Part of a small language model's weights: vocabulary 20510.
Each number is 500 + 40 x the weight over its row's rms, rounded and kept within 0 to 999. Layers, rows and columns count from 0. Numbers have three digits each. The size before them is the row's rms in percent of the matrix's.

# up: layer 6 MLP up, 832x320, rms 0.0979, rows 147-213, columns 192-255
# down: layer 6 MLP down (transposed), 832x320, rms 0.087, rows 147-213, columns 192-255
# gate: layer 6 MLP gate, 832x320, rms 0.0953, rows 148-213, columns 192-255
up147 103:473444555459431501505524524517449532481438534474541493575523492485506469411589509530565572507479509517498524501528511520530510476504469439534425548428480424449497461406509506440490471525516407
down147 088:474514475514469534506534506487487534450544482558486457551431530416483460479466473534510517502512553520486511503439498481490504396527526484550499520465513476521489490481548559444472566513533480
gate148 101:546524473516520555519497441455543548481471482492509484462514553506537539544486505570502448392467493481481509421495473526502491492483450450513510492561456582548501525498553529493562443429548594
up148 105:496498467478478531507528465445530517459420532498540532513460482503552500543446413519394559542535503508508523541544506471478467366582538494460548490497436457477514474483554494457527446490442435
down148 108:522501498487476522535424550521586548498418507453524484480511505444542535421545508580549493560516389459403526543541492510516526435439490536476506487512484541494536523524498449493532560467522515
gate149 097:456479481468479501467531486497538514506557467455490474496519450505490471570486518567488568504470502456469447517547485540532439460490524501537504513511504447493474495501468481516464467516476475
up149 099:521498485546537537433535470418500434492502487457432506551487517504565495497471535585514488408566540465483481492520476523521522536513478436495501491488460573577532464467488560543498566522502479
down149 099:572497492534491558533471526536467497475485584529537532500519533502444541507476498490506473494576484545456473524456482512502543534520485497518463589485495603484491456538488596446522488409502507
gate150 091:492496519465487510502547447516469508486545527479467450512515555519537596459513525524478470432488547497551507535496512452560525499478428530582547549495559507518464537459454563535436493422560424
up150 097:501525555571552537418539551513515493528456490507528472500439533482526531555427454486496469503484465532472547437476507516474493597582487540499531441501467483474506534534579526507481453488472562
down150 101:518493530480484556462535540462581442543467477523456530566429497479517430549503480539447491464522408467503522516482503550428506474525535555498432487487542513488575554546535416496513490583450520
gate151 104:523534497540523453478502474456538519549542504554547510427485478527514432504500490464489481504547435577474510509401515507606542531447481436550474490478471462520522569554523502486485484455494528
up151 102:512472539482477519534528444583534506477498515467390499428510509586542519466505468491501474480507490438501455520494493436535502435490512531550564511434418441474451517491565497465532519462507493
down151 102:527497526493476471504486517502529504424511515477460576502489434445500573453479537498624537471464462459462530524559530494467473538424516494442502464448473497506505540505503563541535520487534452
gate152 112:517560394559511532490470446501497534459406522509469533496454424485463447490534458478449568532489511516477494563544498549505582436514440508513525451562491531521539508486548497490511486512490520
up152 108:553525501567483437407476534452501478557462539525586559482436517474553549505536432492451552578528452460530470492469469497475509460524484486452543502465524535433480545448483544540513473469543488
down152 100:522477486563516492493445386475469495527544500501505525456587505469523511456374505521472513546470524513477493561483544486469433501505534480545485547483473460442438471551550452564488487508510529
gate153 097:420434506507458571468562420544521476456532516494454408467481506556493502535490479533588485512531492532470570533509546509569491490480498483519565453511518497496610535464475460482536438431473421
up153 096:514534512528468560477476462435462443533484462416460472495528560515543509519506525464494452504531504567491519555561549453519524483534455542559526419541480503514425554439571430525451464488466444
down153 100:424428536518452530451471521491485465513511513453522478544572478543509527440523499496499491530457504490468505531527484445501510523531487501501500518541498575528426486460486471521469490452525414
gate154 103:537428551476538449524473401489467511443542464484556508511566456496480578544478460526543509473450483475454581559512528535484542460428417424462512519481542463495518428489489484455448521512508510
up154 104:514584508540496449582493435473487464523533410480504482537449515443517475486515510483498527459569508564531514467563461485479600519565605546475495442568519529489538501513450441492493516511488508
down154 103:457476471535585406484531466566530510504530460524492546544472490491474509483528463564528496507510481511550534441481509539477531506431493576515524488554520491563577460497446509481545558608481555
gate155 100:505463474535525510442457562447461523472536551519517523513482454476501474479507536552464519467481435514533482496548507511529517454469505440411448612412536488508483492491485460479561479445442469
up155 098:484510479417517465443472551492461499561532504507493507519514452474440536492492491544545505465394519477467490535512493470491477539448517447494513513529488489472471453521546501522531525451565509
down155 095:513446477468451529429488419529429454494494500577452458540526572441519524481485537524501467472476502519543484485464492493527516470420563522468441496465466473457498587523557460525503541525514431
gate156 100:550523474469552589527501497440483471385518517506475489461482505516505437519481483465487495495495489512395482464483392425531438490458478590505517616454556507446545576493484504501463499442569491
up156 093:430521567458509455567565492608505519472502475486558455523512548477489486520446511492490496513506527509509499531511539485484533470461455514456485502530516462474494553533440527468495495489589461
down156 097:518521407482510504529476458497574442488486468510460579493456529534514529532461425520426562509463510534477506512536511553465542481445476495467499562400436475529476475468582517542491490488474552
gate157 100:481487468493520530568448507524502580523511480501482531468546426540479456481461475478488389458491503535481521545482461584564496604469478437447528437527509469429511508472441520483484448484553521
up157 103:506540546489451481508472443536519383467528414532546557450534500415466491489522491492525520481497529487442453523461558464538511510492455448492506565559483473540490427450530568496510541564598530
down157 102:509537494485403496486399530571555509521553520510514511476556507446508434504475534532534491559429513497401460537456514510477451514500473505499530524561526443540500481467508489452559482460514574
gate158 105:466504605576539522437533464474535445456569486437581406496506562470482526540470524510536546546521557513461474512476564466404529513475540483548490558564490491443468545551489486481484570516478523
up158 101:513477526565484513488462515501524536503446509558467535524491577459457480516496597448467455516488476524498584502611506505490558474485556524499491400543433369526457463502488439559423557558529489
down158 106:516525583461482486525486438457449510452518526508513491479476529530525530514371521481526566569501502484453481518514505462460494461458480526506501526496540473493583516463521474504482483533520510
gate159 093:595507495497513495455589510535552487397520470527524524550447491431566465525523546541520532515513551474525489546481491521537530573481466481504514483498514553530549602527530522531610536521449567
up159 092:481501453494598483476538507495516539485531555529528505514520429449476504455556461527539510488551434506438495507528442462579541532501503481501442489469496503505428569533523490483468539491517497
down159 091:471486486467393447489540559494491503542483478453467508580527567524490463498480503508492513483506512493461542525458520490462460502464477537533538526480492549455561437467518469442475446471434538
gate160 093:496512460526530517533526423523522527533438520430421510476513533523433524478555510464513419489526532404496492475484496607515518474513461486442485490475527536518568496548464524443488484544469479
up160 096:461514435506587529479582527519524513487513465521513507406517482455512533510496454474497532490505502542505616492496516512528484411496479543502557488562452512601549532479522427445476491407515497
down160 097:448530525519526450457491550467571493470508505543553533516483488493490590525561486521509520463471516553483568512546485439474495504545428481523518487484474510489529585514515528508534541495538426
gate161 098:514482506541508476461495517456528448490488508487511456464556452487521514516475575520449477449563497506523439453537434470528577467507468549550522445506401493512552505527461538495518513552496456
up161 096:517493479500521514547461443466468471605451538542504515539595501544506481544484514455468469508528536485610460520467531494479567508600537438405579535561474486530515530574465443470528557477527516
down161 093:486587516509473547526440428499516544509541462526468506536548498601526536560525384546525490471463467528544502507519556632491460519472529476473518474541568445453469452497563501492527478442476539
gate162 096:501521451479524456486395427518508495543580484564495507495542555540476551485523517466481513464483502463544479513531578530570472514424453500504503486476472509469508518456504476523445509478546423
up162 093:517506416504410538522556515538476511515498524464533540524489494482556529544518588428519494552477517459480552490465470494467534588489550477490541572508528550500500530469552487499572516543489458
down162 097:493456511486439489446492456504466497507491518511526511453557495503443462482473494523469512509535541520439478483570485535526547483441560457429524433442489560449474461513449452502489509443499484
gate163 104:530517521577544574471448595512473513502527539485455533513516483494493484489499523501451504468507503442552517498512540554459578436556399530439523503513561553524443448509479515452500451441531512
up163 097:432515455450444506512533509456559532491477449492550527481427496521536496474533596497505548464490465485500468459535482485478455483568454484482497479468499436479460485523490462498417474516454482
down163 099:408477479496487494533461533559439505449478484500507538435495528556526456365514508510559506489508553482441500530475440511427512431410502513532438531574508515490535525508515556562466496451542512
gate164 097:553475524539511561425392482476482460488537519504497473501541516495526489494495497563530542462503548502493543455527491466507486478463581530437545564480523448559502522497477485573474525517469431
up164 090:570452496449520520524511543548543539486486523487509516412501470466448534493432423482412498496560493440456528546493528561523555543502490559505558513523519510491475537526545571405469515524536491
down164 096:497475521432486483506508506529491425461507450541500527558522560533539496445479506431501496554473505483509444460517487463528452557479483470527524510497570528499543450481417424472567462467470511
gate165 092:456487492491532547506502473512486458589432554461475428467512419550644511435493422537501558502506565443549469507508501516501565491590529535441505527535481529511524468525395592485483535503473535
up165 100:473574488480495489465553447461476552440478489498490586498501519487538529488599570487467543512476457487520497461541547490531556517441497495515508579423483552463539535514464495487489530517445520
down165 101:524445455569472520534473501512487480472550502571516527505486475494491519512480532476561532488477492497516531485451539489536539531537532466495475502496413466501495472479447480519429501439444534
gate166 104:540517452548510542562520499456476478484506448560495482488473534501473490483517472508539481424526544439475466475500501482578454517530576492472499493505514495472574463453489511519504451506491467
up166 099:408560525570426513504500518497533522516514554566498459514458453497523488497545535451517508451395498453502492515585556466572506510487503421622452506508498590450524527508405516467515559537479466
down166 102:473482510506499503524531515439529527519482528510542492491443519538490556578488515484463506462513514554519493470497472550502490440490517582496485510474424517482477463523561386545458526523470444
gate167 100:508467458460524383458548540474447456529518538592468522451515475577473455512509495438424587551547533491577469512563523482562575497526502469478490473500465529458552470508469439566529545508607499
up167 096:524561533522498518505575531448532536579510588511535471516432549511473442536459523531491499472484591470598577432506511507510530517499526499468505506554549514507462447586492572499483513524498551
down167 101:464428554523527545465565485499425499540495532543476525585551523512481475519546491496451512493514528523531485425497508480536487473514555483548528481477485425563461510527446466517449490445522540
gate168 097:465481480460433510479446510476514493545475492507530467547500446554496411560421483483504490553566465478424492483541540512527517524558510507516526556535501502555566493565481517439514537568529403
up168 094:471547523520531463457467505514497540478479428495540530562509443503504548508595467543560504506432459571483478503555494479518514563506568488555462540519466504483513511486457485506413526535464498
down168 097:515511458408487556436448522416486436528486548497522557535504464454557575524540422469503490452522556418557472443499403571560505462501545440439520490487519524535506422468570510488485495462470476
gate169 104:464509455518436512485507528588462480488530391485527463477475419458483534472513554486512485478491515536518485487517540492511528535519549562524557469542466539525555537429530498536516524530436515
up169 100:513520511461437507526491534535462414536577501493512522478524518452479551486498459402499491475442504509524474542587485482487394504420552524496459536539469488530529531481499487482497471475512479
down169 102:491451427463505520454495560528477469483509494459572509526427460498502477475509487531560512519443600553460476558481512467457466488510540545517525518522521521481514543516537477525461487487424520
gate170 100:495540519478478440484568506419432504519519514552538538593453536463517475519481520486496529466488441587415457510533482545555508456457562479484547553450496523471475473506511514516442458541437502
up170 103:480525470452445573539452450517489482494480534515472467467463462524466517455477555549467408440463532441501558513560455431534593564527524431535486505517471525557479403473527475418539561480598473
down170 100:554537481529414491510468425518458512469577504538530576541504506521564509524515473491434444477534494579456495453472491464428579487532512535445452512515481552494503474541481451514434508476560488
gate171 104:536479483474564512496558449409497435509542406477519508534458512544432495468513440560534568462503565547482558497429498481463426455455506497472497488496514459454524522537493490504518516484420497
up171 108:503517563555543500529413530563490534457460520464527512448548440474504466505471519553528526538505420490471461491492492482520483473563503515509543494430515560589471434602554502515520462477489404
down171 103:497451456484441553490475435469437497502441552503481493432536457439536514527508571453525495491498492492493555502518497492474520448544539450473529468510496518454542522479444501484476522517533491
gate172 097:524469539553498457474506493456507475466558485479469473522553519530529533497480537501483461455397528453520509568476456428502525528474485499486440510512479493522496471418536460518407508547482486
up172 099:458499541541467567523521478522551531494503501444545550493505472457505478465527491571508579492492519490461449477547574531485535469403556577424460550503485488553457539477455484493444481549462485
down172 103:539543506520502507535465538538519534458388496405505521437509488465462573468510458513416485454556487424490512519448524478584512486445518537484496534455497416546500537541529454521541502489545506
gate173 100:540483510552448456456561561541488519553512520507501478480592493472490530434526582404503473496498559457577478569488474446510510447445522541486452536560544496523527461429467517524455443527487493
up173 092:484568572375538567509500465459521515506529436490445488499504477523509418465498436564486466486445550499551542600493470475481521477486440510570514605528531517482508577538481480533505560503544525
down173 096:469530523435464508438519495439561530543529504541498476475459528509504500530505506560486445449497474453518522484529486481492564506425539408420475487576502483492563458575532548541502494468502481
gate174 100:415468487496526501531470452475498520503503473519536517489479465510487523516577529481544453482608459559534510515554522514457465485554491443510489524481483491575517465545511505530535475493448484
up174 105:534479391526521503512456514478440557536543538548436447529541468543460452481404455500482398518480478510504498462420460508473476552501514479481456513462450501487477496477512527503452546430508517
down174 103:571543521511470467531507529565516523541465471504484471471511393575546478531534499464478524459487530560502518517537557527487519564587516523522486544476531506499499436489401471517517509474454480
gate175 101:557500464586479476520490474495499497499483524536429532488560496475474560442536523477595548456496406491548473455475534499489467526528489497509497545484528495517494535545480444512505515511491440
up175 099:472512564484532444502529436481441538534475453560469494512471536560506411477523509468456480553508480480467537452478385489465530481533516557504444589535531427488508481473509462491518508484513469
down175 102:486580485573548508573536486509525495478539436522500505504455549521548582436475499554546538567496521503448486484440460518528510515490514512523456451575489455500481471483469480595493548550506483
gate176 100:467451478569549483496504501528480481412472503486547516528542528426529531438557495507437504460471483535528514538532485590376493542485413546544529472577412550487473541477415506479458528481431507
up176 097:447537415474481457569475555478556580485507536516451533467485507523559460553522524480548500539487501485478442497466468526554478517520511474581489528531518578526516496532525514418465475442466529
down176 098:493441513440512562516540481500507488582515497501483507515531524497501475465403489457402485537481503465516448507527464528482534456523484530435522527431482485491518493518482477540566571488534593
gate177 100:526539517490490476435423549443529533482492562530511526459488490536449560484517403484498541577488494434533523518511526520510491558447434448548533558468486464554542569462475512504502454489450472
up177 101:493511467554511481559446579495533506427538490463472467500437467487468552435453480580447465502562511514461537519458499438584554539583433473492569460409510518507532484464543535542512497459574537
down177 108:448495532498481491497536571496461483464571481505461455479521525528514524527437471516534513586475517488463427470510461483455548522486470503524537492461492534568460511489509552495498482479494526
gate178 094:436512533456497506497451428520474531507524450554520459475469463491476508512474508546444490456463523445498514522541606436487452509493496551574496510506506499401472394462434510555461456551488460
up178 090:624498532506394448480509545511562469502422435501597468489506526507532517498572514514593474562533497459516492520457490515481539501495505564465426509467565463501447522451479452475467441502529512
down178 094:500470457490479553485488555545535468414508544467516583447524486433554527448484521482483553486450493541444475531483482494515498521450663479456517479512541466508538563523549480545507508534462509
gate179 094:503466496501538527571467534501568507502569609509536534476529502468561432491535518473541539554487506510483616476552516518474463581524531526475429538552444565563476436451551459489470588540534519
up179 098:469568494516609499475507480498553483504543518576403524477458453469540509520538562467520574511452462493581498524505442551408440532518439480489456483540520460465479483472498468529491502553566519
down179 098:478509491461552530495492570503556457462541481538413510492424473480545490521513547476483518519497509530455541480545475544572512537491549436466436423491493509484501486554501477534511445551529521
gate180 091:570489518507498484531494466496483549491492492460514517457537420448523495490502425574510492481428475515559454517519506531587503503479492442540445550517439540477508461508478536460500485507539508
up180 091:472535513498357476499529545515511514550517560462491443545552482560521559507505444424498519483516482516546507497558509557458511460407478519573527491508517502529515503528414559498446558494496494
down180 097:509536529577562434502456431487545425487472538533515483473524524491465550503500526516611428549477555529465480523476551500509534502562510429441529525482481476523495526541454574516489429481471468
gate181 105:555498513511524515427527453444498545615517523518492517477480495529447560545492424564557502465509444472526493517528536407512414564545468474534498452462437475455518454482515502498545452519427453
up181 102:485496478534509494448476481532511524416472474589474526545469519475491525422543568501523437520408462464451513529504459465447501472517496520592512500445548538577530441487509536501509455435462554
down181 108:513540465551517453532522479563521480592396504524491512530496554523512530450562455544521533540537472532511505513530519537476521499540505391485503482511463479470555501519481532471502558440485521
gate182 099:511600529511483547466489500540528478461534508501448435496476537523509507514479509551510471438528504485504483509549577522488457507489517516474505532529442524513446434428541494534466503472438486
up182 098:423528486485466565532478571494460494495568487496457465503497458513540556435498553530513508513515510450513507535530528629511481560514547505428471490590478547439491508530432500523493463458501566
down182 102:448500478503578530454469500468512514524491548471552435475413440496512490496500578531546510487513532510569490489502490494505494471527444453518548530508518512457453499505483620451498590447557469
gate183 110:486479537507450560489582513507446586500577496536509414495541453546526488539532462493496536470468504461543507496570481435530474442517523485536546477529522530521451493485467511528501474539528467
up183 100:445505572492497492436569461480617510452390542482514578399554473519560514495499432490504530505521493474471457497551426499448548480495492546498574460539492498492497425496475445520516481499535435
down183 104:471417492489518504552447433494440564535521528431488415532489506445525507526504529505482527470444543484561483483529438496457467503501569566541430527478522481505469580478501476586579472470498517
gate184 090:486519484504484476524423569463427544499438532499455493484440498479390504526550479467513508547506478488518445428540482497437474495531511556488402471511474409450542492590486490503520474547468538
up184 098:460514451498584520482460527551558569529491505463517575525562489421441483469413491522542530505470527527468546517512543517489538500501422426471497533500458512467504505515529520430486518479482487
down184 101:453499510590522478464468501502567554463475424596525497544521438449497445530490476524487484510515456497518439474506485474513481500508457514501503507520472441521483519535508589552513452530531490
gate185 101:517487517466523546543413518476478425449533496501524450470484495456480525499488469428485491462536562545495526487562492494505501575529542469466454460413486447405515535584561573496533573461521440
up185 106:511456445552484483510525481469500479486599454460460484547496470526484518519483460511436493527540567425428471485549491467532440549494446449463421552556432485474477498437401492509517535497452528
down185 103:488495551573467481480491496483537461500556465532525493490542477529484514494529556522431509566537509563535526563513473538533484511489491546506485518488516434464502541497443460565527520484485573
gate186 098:518492553503540484506524512486534521444498484469567515503472514514512540535495491477504548438542463494487523541477489542461477461491533477512442487518504478518568471522449474560440483477437595
up186 100:496566465465543515515503499499546475437537465480509511492460566517453482530446551493468475540440589432466434517480480497509364564482503519523459482490541508460489540541541403480579461572490483
down186 101:496536544467525488459548497516507487498471520449526442568473488491525437487464491530457462491473493430450542493539519512488565413560594508516546498484524427548506476485563568510482423461471479
gate187 093:475554513513506518483478500499512478503541424469557528544548479513489525523508561508448538527470502468603488568559496493466531478467446494412460547532472456509477486466504547490501530554449581
up187 087:468508415538544507548568443491520492448449538573546468529507526538469489478492455479521532523453429465457528487531502559478573584499535526462558462434547515481513486475467589586531522459488521
down187 091:528528490520502505514445523445516532463499486492464498479579435509514469536547520512500451526595550507517472517495514459505498543518556485512519511537458440529457512472521542517445576477537449
gate188 098:541480518525483427507515509497531489498488435470539539461395471415446516496463463455502476422526479552524512466474484518468495571508482549520538447555487544498554518472469500511452482530513472
up188 103:471476511521511419506498481479476501522476499517550474542473517518546454530436549509483492529469533533508482553492433430509538515467522531503530543510427525588471496511479493423531361543517519
down188 107:448408505537481487544475542473476548509456516487506494483556549461465502511506483455491480515501531502452485469504529489518508545569555534495564532482494509499522531482604456420499466516519593
gate189 102:499529513561521477495489467565479492427508552553510486480494513464511492429493540533487468475512509506495587475482512484493458505521511470467516459614410488575489491456464522540475516469468436
up189 105:423544539509486506417478558552414534505520508530484527438484505520487448507502522526452531506557508545515545507588539566534535534566485457386458491511456493468462509531481500442442449504549506
down189 104:551443516514440510477490531431578468490504481430570569564526472468527415515520484539496504478535512515444487465532580507508500493456524536535502432504518576467506458504524500535593470494506520
gate190 099:513487454459479608512551519479493564493417457492534475477524493502624527571452443493594511530517547507479437556506542529527462486504517545527497464469523523467534526499523466479473502459550468
up190 098:504430512514467505532501501567550534450459540478484492521439549468502596495458453492475563514513479464501405491428493502520520515552560457502477553475527450507531541500440499528406542479505507
down190 099:433536519539538475485456502458444478464503485520467484458526527495457473432492600484487510560536566477487461440528487521584551508522436578591556435505515501491521426471495528531542490480454549
gate191 098:475517473485467489509463486528416585534501482506529520477540489488525526556439483474479437542589471498537507465500449538481500478485547489429504514581516488434514534543455519425499533500436536
up191 098:505486474509505546439488529433601542505513526533505497542515484512471586559501470489484426529517517506461529445498504514519516437559618450488471486583463502510446487589444540486520484523460581
down191 098:427532476534486520562528559478508532460480492476460530471516474567436499441501502513576500439521429498525592537528455496494487514467483446482505437527529494555536457525476557496470530466479526
gate192 095:575501552527464455524538481435504516517500467477456491478524515550461538481514408503509452562463441516498538543546522516538536496542478504450549516497539541494519543547569508558519524490516501
up192 095:548535493521500503475545456523520486454535414543414432516476454519430567476528482520533500513470499548518429451436494526491583437476512489581543524546428477479493518509458516522488487447623483
down192 093:497486497503505457541485494491445434479491550488507512524458522444477474474493459524542428477545474452454499512509473463488486474526510468469481521477533470423536531567499455518463463474505525
gate193 105:544546464443502528526482481499541465506519535493538532451530497521584470573466512473524476590488523529570524547492442474499566424509518487474465512574462460456451443536415604589428566487439484
up193 104:489515509534502502474518495470454477464530529516457504510564512486572483571481457495487433478498465441554550540532551447485555578536481535401465509478438429482540459493474452520522479456514542
down193 105:498463454483495548487417463488523438501503528507442469507468506511530521506471449502491548457522517492532480574555439499478499514514489487494475536503526519573559487483563485508474483458464522
gate194 094:485495522494492459453536525439489492472499537532470554474479439520483520494527462541522489484470561571466432486496502504633511581478538461502542474464454546472479496489458595440431526564454512
up194 094:522464503520482469529501561495483528509591524457445569486575572497417458497580465506539518532589478487552453464497540478484478522486547549462550554471511488522537509485446570492500524521458491
down194 099:528503514532514518453464496493526529539454472531512516546519451479462475525492512424539477466537436459554547537504509510484519517503558507482499539533548524471546563499483539469588512539433433
gate195 099:556477555493469519489547496477450458475418496454462503507467458513502463476539580513524516531531510479484501531438488510489559476546548511504484539498526462520482468451510556527508465525423546
up195 099:497506521540463512498495555525505499517407510566549515411543468442537530525395506455477462452477505504538467558506546600516520512475483537476506492467423455533485432496545434464499554555493514
down195 102:497423525597416461472495528476498517538456522500478418446580451490557504416462444420450490517540528552494477435494559509521523495513454467452530527529471536490461436537459514521510573423497470
gate196 102:510427588499453547476489515503519524425472475560517488471478484495469499454492483556466516547549498471470558485505509496591545480641446507542499456542492492571501530506483494491526541485564565
up196 097:547538527529496480476481452458450436552513637524524568491505508428538478530552472507499469429559505468495524406498472551480492485548540598477548468472533482519451499501481498469534474506527459
down196 096:488502483466468538462529521507474453484455517474487521544551511456441456510511565498426491559477520493530466454483469488462433520519490497514577534472495497500592447556535552510519500520484465
gate197 104:438492512487564519558547436524516495417503502480520481470435450485493554499535484548445560535463508532519481556507442515462525505506520497580467520456528528486523485486498475489446529464558483
up197 103:524466560475484488519570436510452437466492499496496586532490523485464452469513481492501484429486497502566486511529528545484501428531402479519504414388527482457534515544505517518493476469504516
down197 098:528492514474439418446505471487509506538455433492472524564522505523454449490552559467485466612475444456492387509508551475547495480493519590506523500508502480530509566455524586608524513540518512
gate198 102:551525538574475443513490500514436484497515460444553552485418492497547450507539484473476512528522431476466496514495541487501402511565487499485494532445457556528519561482443417515475489509497479
up198 105:509485477573487487561491492499515506454530561539507548534547494574457367413630475574446511465467522520513559504504447474492509516429498489452532526515493455531453452531545505458503507543481528
down198 103:485501481499497490429534576513432488482497473504568426502468503510522440529484471461501529567443459477551454444482532507509569547496547513452481497456607484508434504501474538458497554384475513
gate199 100:445524508476557465421537394455460529425444450523540542477538502508440516386517538475550486527472502468538546438572515485420500525567517457474543578435477530552443467489444587531489473524443520
up199 098:489446477514543470424547540501494504549491541534550523541449506480529504508458488561494501527610473434449511458487485429508416556537432533513478542482467503550483544491546517439502508529496495
down199 100:504487505418554508448529524465424527558505473457564525474413499498552517516521418527445462481496570516468444520515580482548450523447492465508502495436519490493521499486599477561484531573539568
gate200 102:449516503530494498542468518481511530486482463530515436614508479551469532451496556559568500430476473523558519551592568525519517457483561518470488498514515496472465473555433520491450545514479511
up200 100:496522515499562438534472551494533469464447477495557616540466521447505524582470474500503635482516458505498440509493606476443459497515461571502423502493459481503518521523433462500487529475478550
down200 104:475470518530521538482496475523463496443514476511483523499574454468570506469398516499497506533530463513563496542416503510598493495436468507509499485522489470490518485512455555538442541494445568
gate201 109:569547468564515457516523498526482514422462546558471568436546543561505454579534500499493532487539493547437495474561495548523472532509509485527439559553431487482507514546507463532552442607532510
up201 104:516516461484444443503491527455491541478503467536510494466498486530428553589536546542545505448501479474458447483519437541524533493531582463513475477466565500491527541532512504505521475539426456
down201 098:526511529549500516424487546532536507424520546440488514506522488457502549490493503495539460486463502528499514552479437450527449466551533480505511432505474520534543514510512548482558473573487499
gate202 100:506554532535515419565462426510494523493518526566514412503471486539478413473439513485489466478502519437536498419552516470548503540500511524477523425540447552473584497524552539576599417483490514
up202 099:491480510446503509469470520493500482467577536602519492497531475451424501525510472454519492511480534529531473577546524497443500547506452564520520517529440485523511490524511442493486529457454490
down202 101:499495397493537507549470477507404508456505553466539380511525489531568557439462551492427526430522514476416478482512536522490482550494449440501471458568529558507478472529474542479492501551520459
gate203 093:462482452521468509471475475488440497507470529459530451473536463503559529509467478466546527520487493417464453451490498547456451426429474500509478427528487515467441488447451486515496428483475520
up203 093:474493495501557492547480466506477491485531508468531514576498500500528500555465486548562464449470511545511501471511506484497481538480512418552549473493522552490557425471433495541531469540550482
down203 097:530439434504437473491543479528514478464518517563499539539469471495461467447510434523504487515440485478530514489526491490494472494515501383497488487482586510581479525415488480434482474534490536
gate204 107:443615481558599578509441470486513489530454534517525563518535525477558526510545482574464490480552483536513501477507486499540462469478555512517516499498504457469509568564493576504477504494535567
up204 103:481521530501492448517530513516459453411460554475502464515544517435517429523517481483486506538478428535508468534462475577497528437439502564502512462443486529509480512493477467466514530399505517
down204 104:563483415451472497507566453468527460521510457558472544451479583443469515475475492461456581526540496571491442544427505519515555475539516534526505491442499478470491483498450541457554539528557441
gate205 103:576464437558425531508447461540525460472491474469507512518532531575542461469530561540472456488546580471480511486484486497524478510510517491448499512527522515503429482457519495549527497492522504
up205 097:476491500505602504498378532498501513529482544520444557544474526536535489545547509457525559414504420550515533512492533448490493452526518478460570487535461550470436451496491538520565487466497557
down205 088:447508441479534447460543446528555470448496484482545536478482540445523544539510422494542520529421499479525549548447440521510551476504489431493437529486479480398439601532513435493474508477485539
gate206 102:499555457503550483494531462529452541495531468453508466454452513501497447505515475534528492532456498481508531521582445535436503464506510582505503457468500516458574506504507491522530492595525459
up206 099:460510556503456512479496511578493548448519496476545515475524551486485425571485502514511512421518508487532510509494475546525549519430483518490431537492492542487455519539542479432444529525490514
down206 102:498442563520481493493526515615512478584540487535584540517464471475468464484520466505529502528507570509524445523467412411496514521544505519511496571507504483478516520391488501491511537495466535
gate207 099:543459568522538538468430480477449532432496466445556438512396498481452539422544459483461505533474605451490476531565556523498557544522527515457487478496476488508508494502487507507443449511565511
up207 095:486521488505462476560565490486515549452432569454506502490505514492565498505417624527473444472486472534495565523451525483543415510532514466478524517518534475411545499540579501549489556440532471
down207 097:542552507458500513520534541394530521447493520558419518573468499548480544505518505519542520478440509477560464491489519489570483540445417562559511437539552496464614562472497533492579457397451537
gate208 099:535526511514512507506537459530505536416545536511498533414408521482553456497532427478510492433502459509465464520489525579487439516537515410487489525516477527422428505501557515541475484458492453
up208 099:508525489497586476514543528488477505461459555497490557480586534500476501561479467509525507502468524461521447509545561481619513502540512564543568530494576522492513472481503529450467548496486478
down208 098:472483444488458520479489434497462499570538495549487463511431542515451489503482477433426445467525547571474493498533436522552549528466450519463456447541504523510615481484541487518509508564527550
gate209 096:451516497540483524555508490407465599492548486519535410480457501584478558473492469486566512534555506534508452505504549544566502518409520492503497550508492511541493511473524476532478542553442482
up209 098:528474512498443564472491500579483538518490468473492380460492576525589475433455503444451518532484501568544561477455477470423590582540538520482511510574489497482504513529507539494498486480548534
down209 102:559503450547493538427460482564422489464540486509475420445536499513468490477442489485450512516455490480447513513497579482518438546550480501422530466544561566456487440489470490476465443418477545
gate210 106:569447534490516526556560429557498539549429506490514555521614494501575492449460561473512518477556465511471491493469434462485502530604505475570530542471575508534539474496521483490520480497494531
up210 104:539562489575448508455497542506513537486554484468473489519566468492475529492483454486530480515444437504466515508605451556449436484474551524556427497500565524477503516474525500560469507554411473
down210 103:552487491541520475455545422485424516443442527464510471492585563547529440490461512476528501480461517517435464520496497433472438519503480480527434406533535478486500461482514466538479485482439534
gate211 091:524539526500501520490503521479511504501489427467382455472504520506509511520497443455526506515502523571518444488502580442503492509556476553514511503498514525538500490507555489464644484514452452
up211 087:463470520502523479492482498489494476504548458478495547539485457450501470584503477443548464538490498543486530535445548478584565499481502499538428543420561581457493497535469422567489506509414495
down211 090:482424446552484523465508510554429508516549496500544538495486453471468533573587514488475472472560487450487469458492530467431542528506487545554479524465470530492537452441506424532535500532562526
gate212 099:534478480593549504532520512512599514529545559517515508427495508506427521500520448499482524500534490575527554526544506509474541524479515570437446513503548524502466487460470504496478454515522467
up212 099:489492480398590501514489540491499548511443536456467535514447452543509573462489477482564515516455498527526491462525571459440566507474494540488492477549474547514465567446483525447573552483483454
down212 100:498464555454497484495564496461516453476454471480500481462468443557523461554547457442484490464566511496494491550560528505479503594527486469509572494585484507578473601535442562475515558472524442
gate213 108:543481475501495516560455419480454436515503479502559545511519482509530513485550514522457498534546493527518527529481393453500515494518527512521512574566482435564486515488468459463514487502521519
up213 115:555474546531499507449517512517502569482504441452541410531484500554499463490519466543600481495445506518440485473511447547447511513493466474503519431512525476493529481498454545477451523510515454
down213 097:521554536519475549498514503540467595478505513510511529491514460551558500409468510483502435436523551510498492504533563512492506445536463442454483447536539507449487449549473480503517459495473491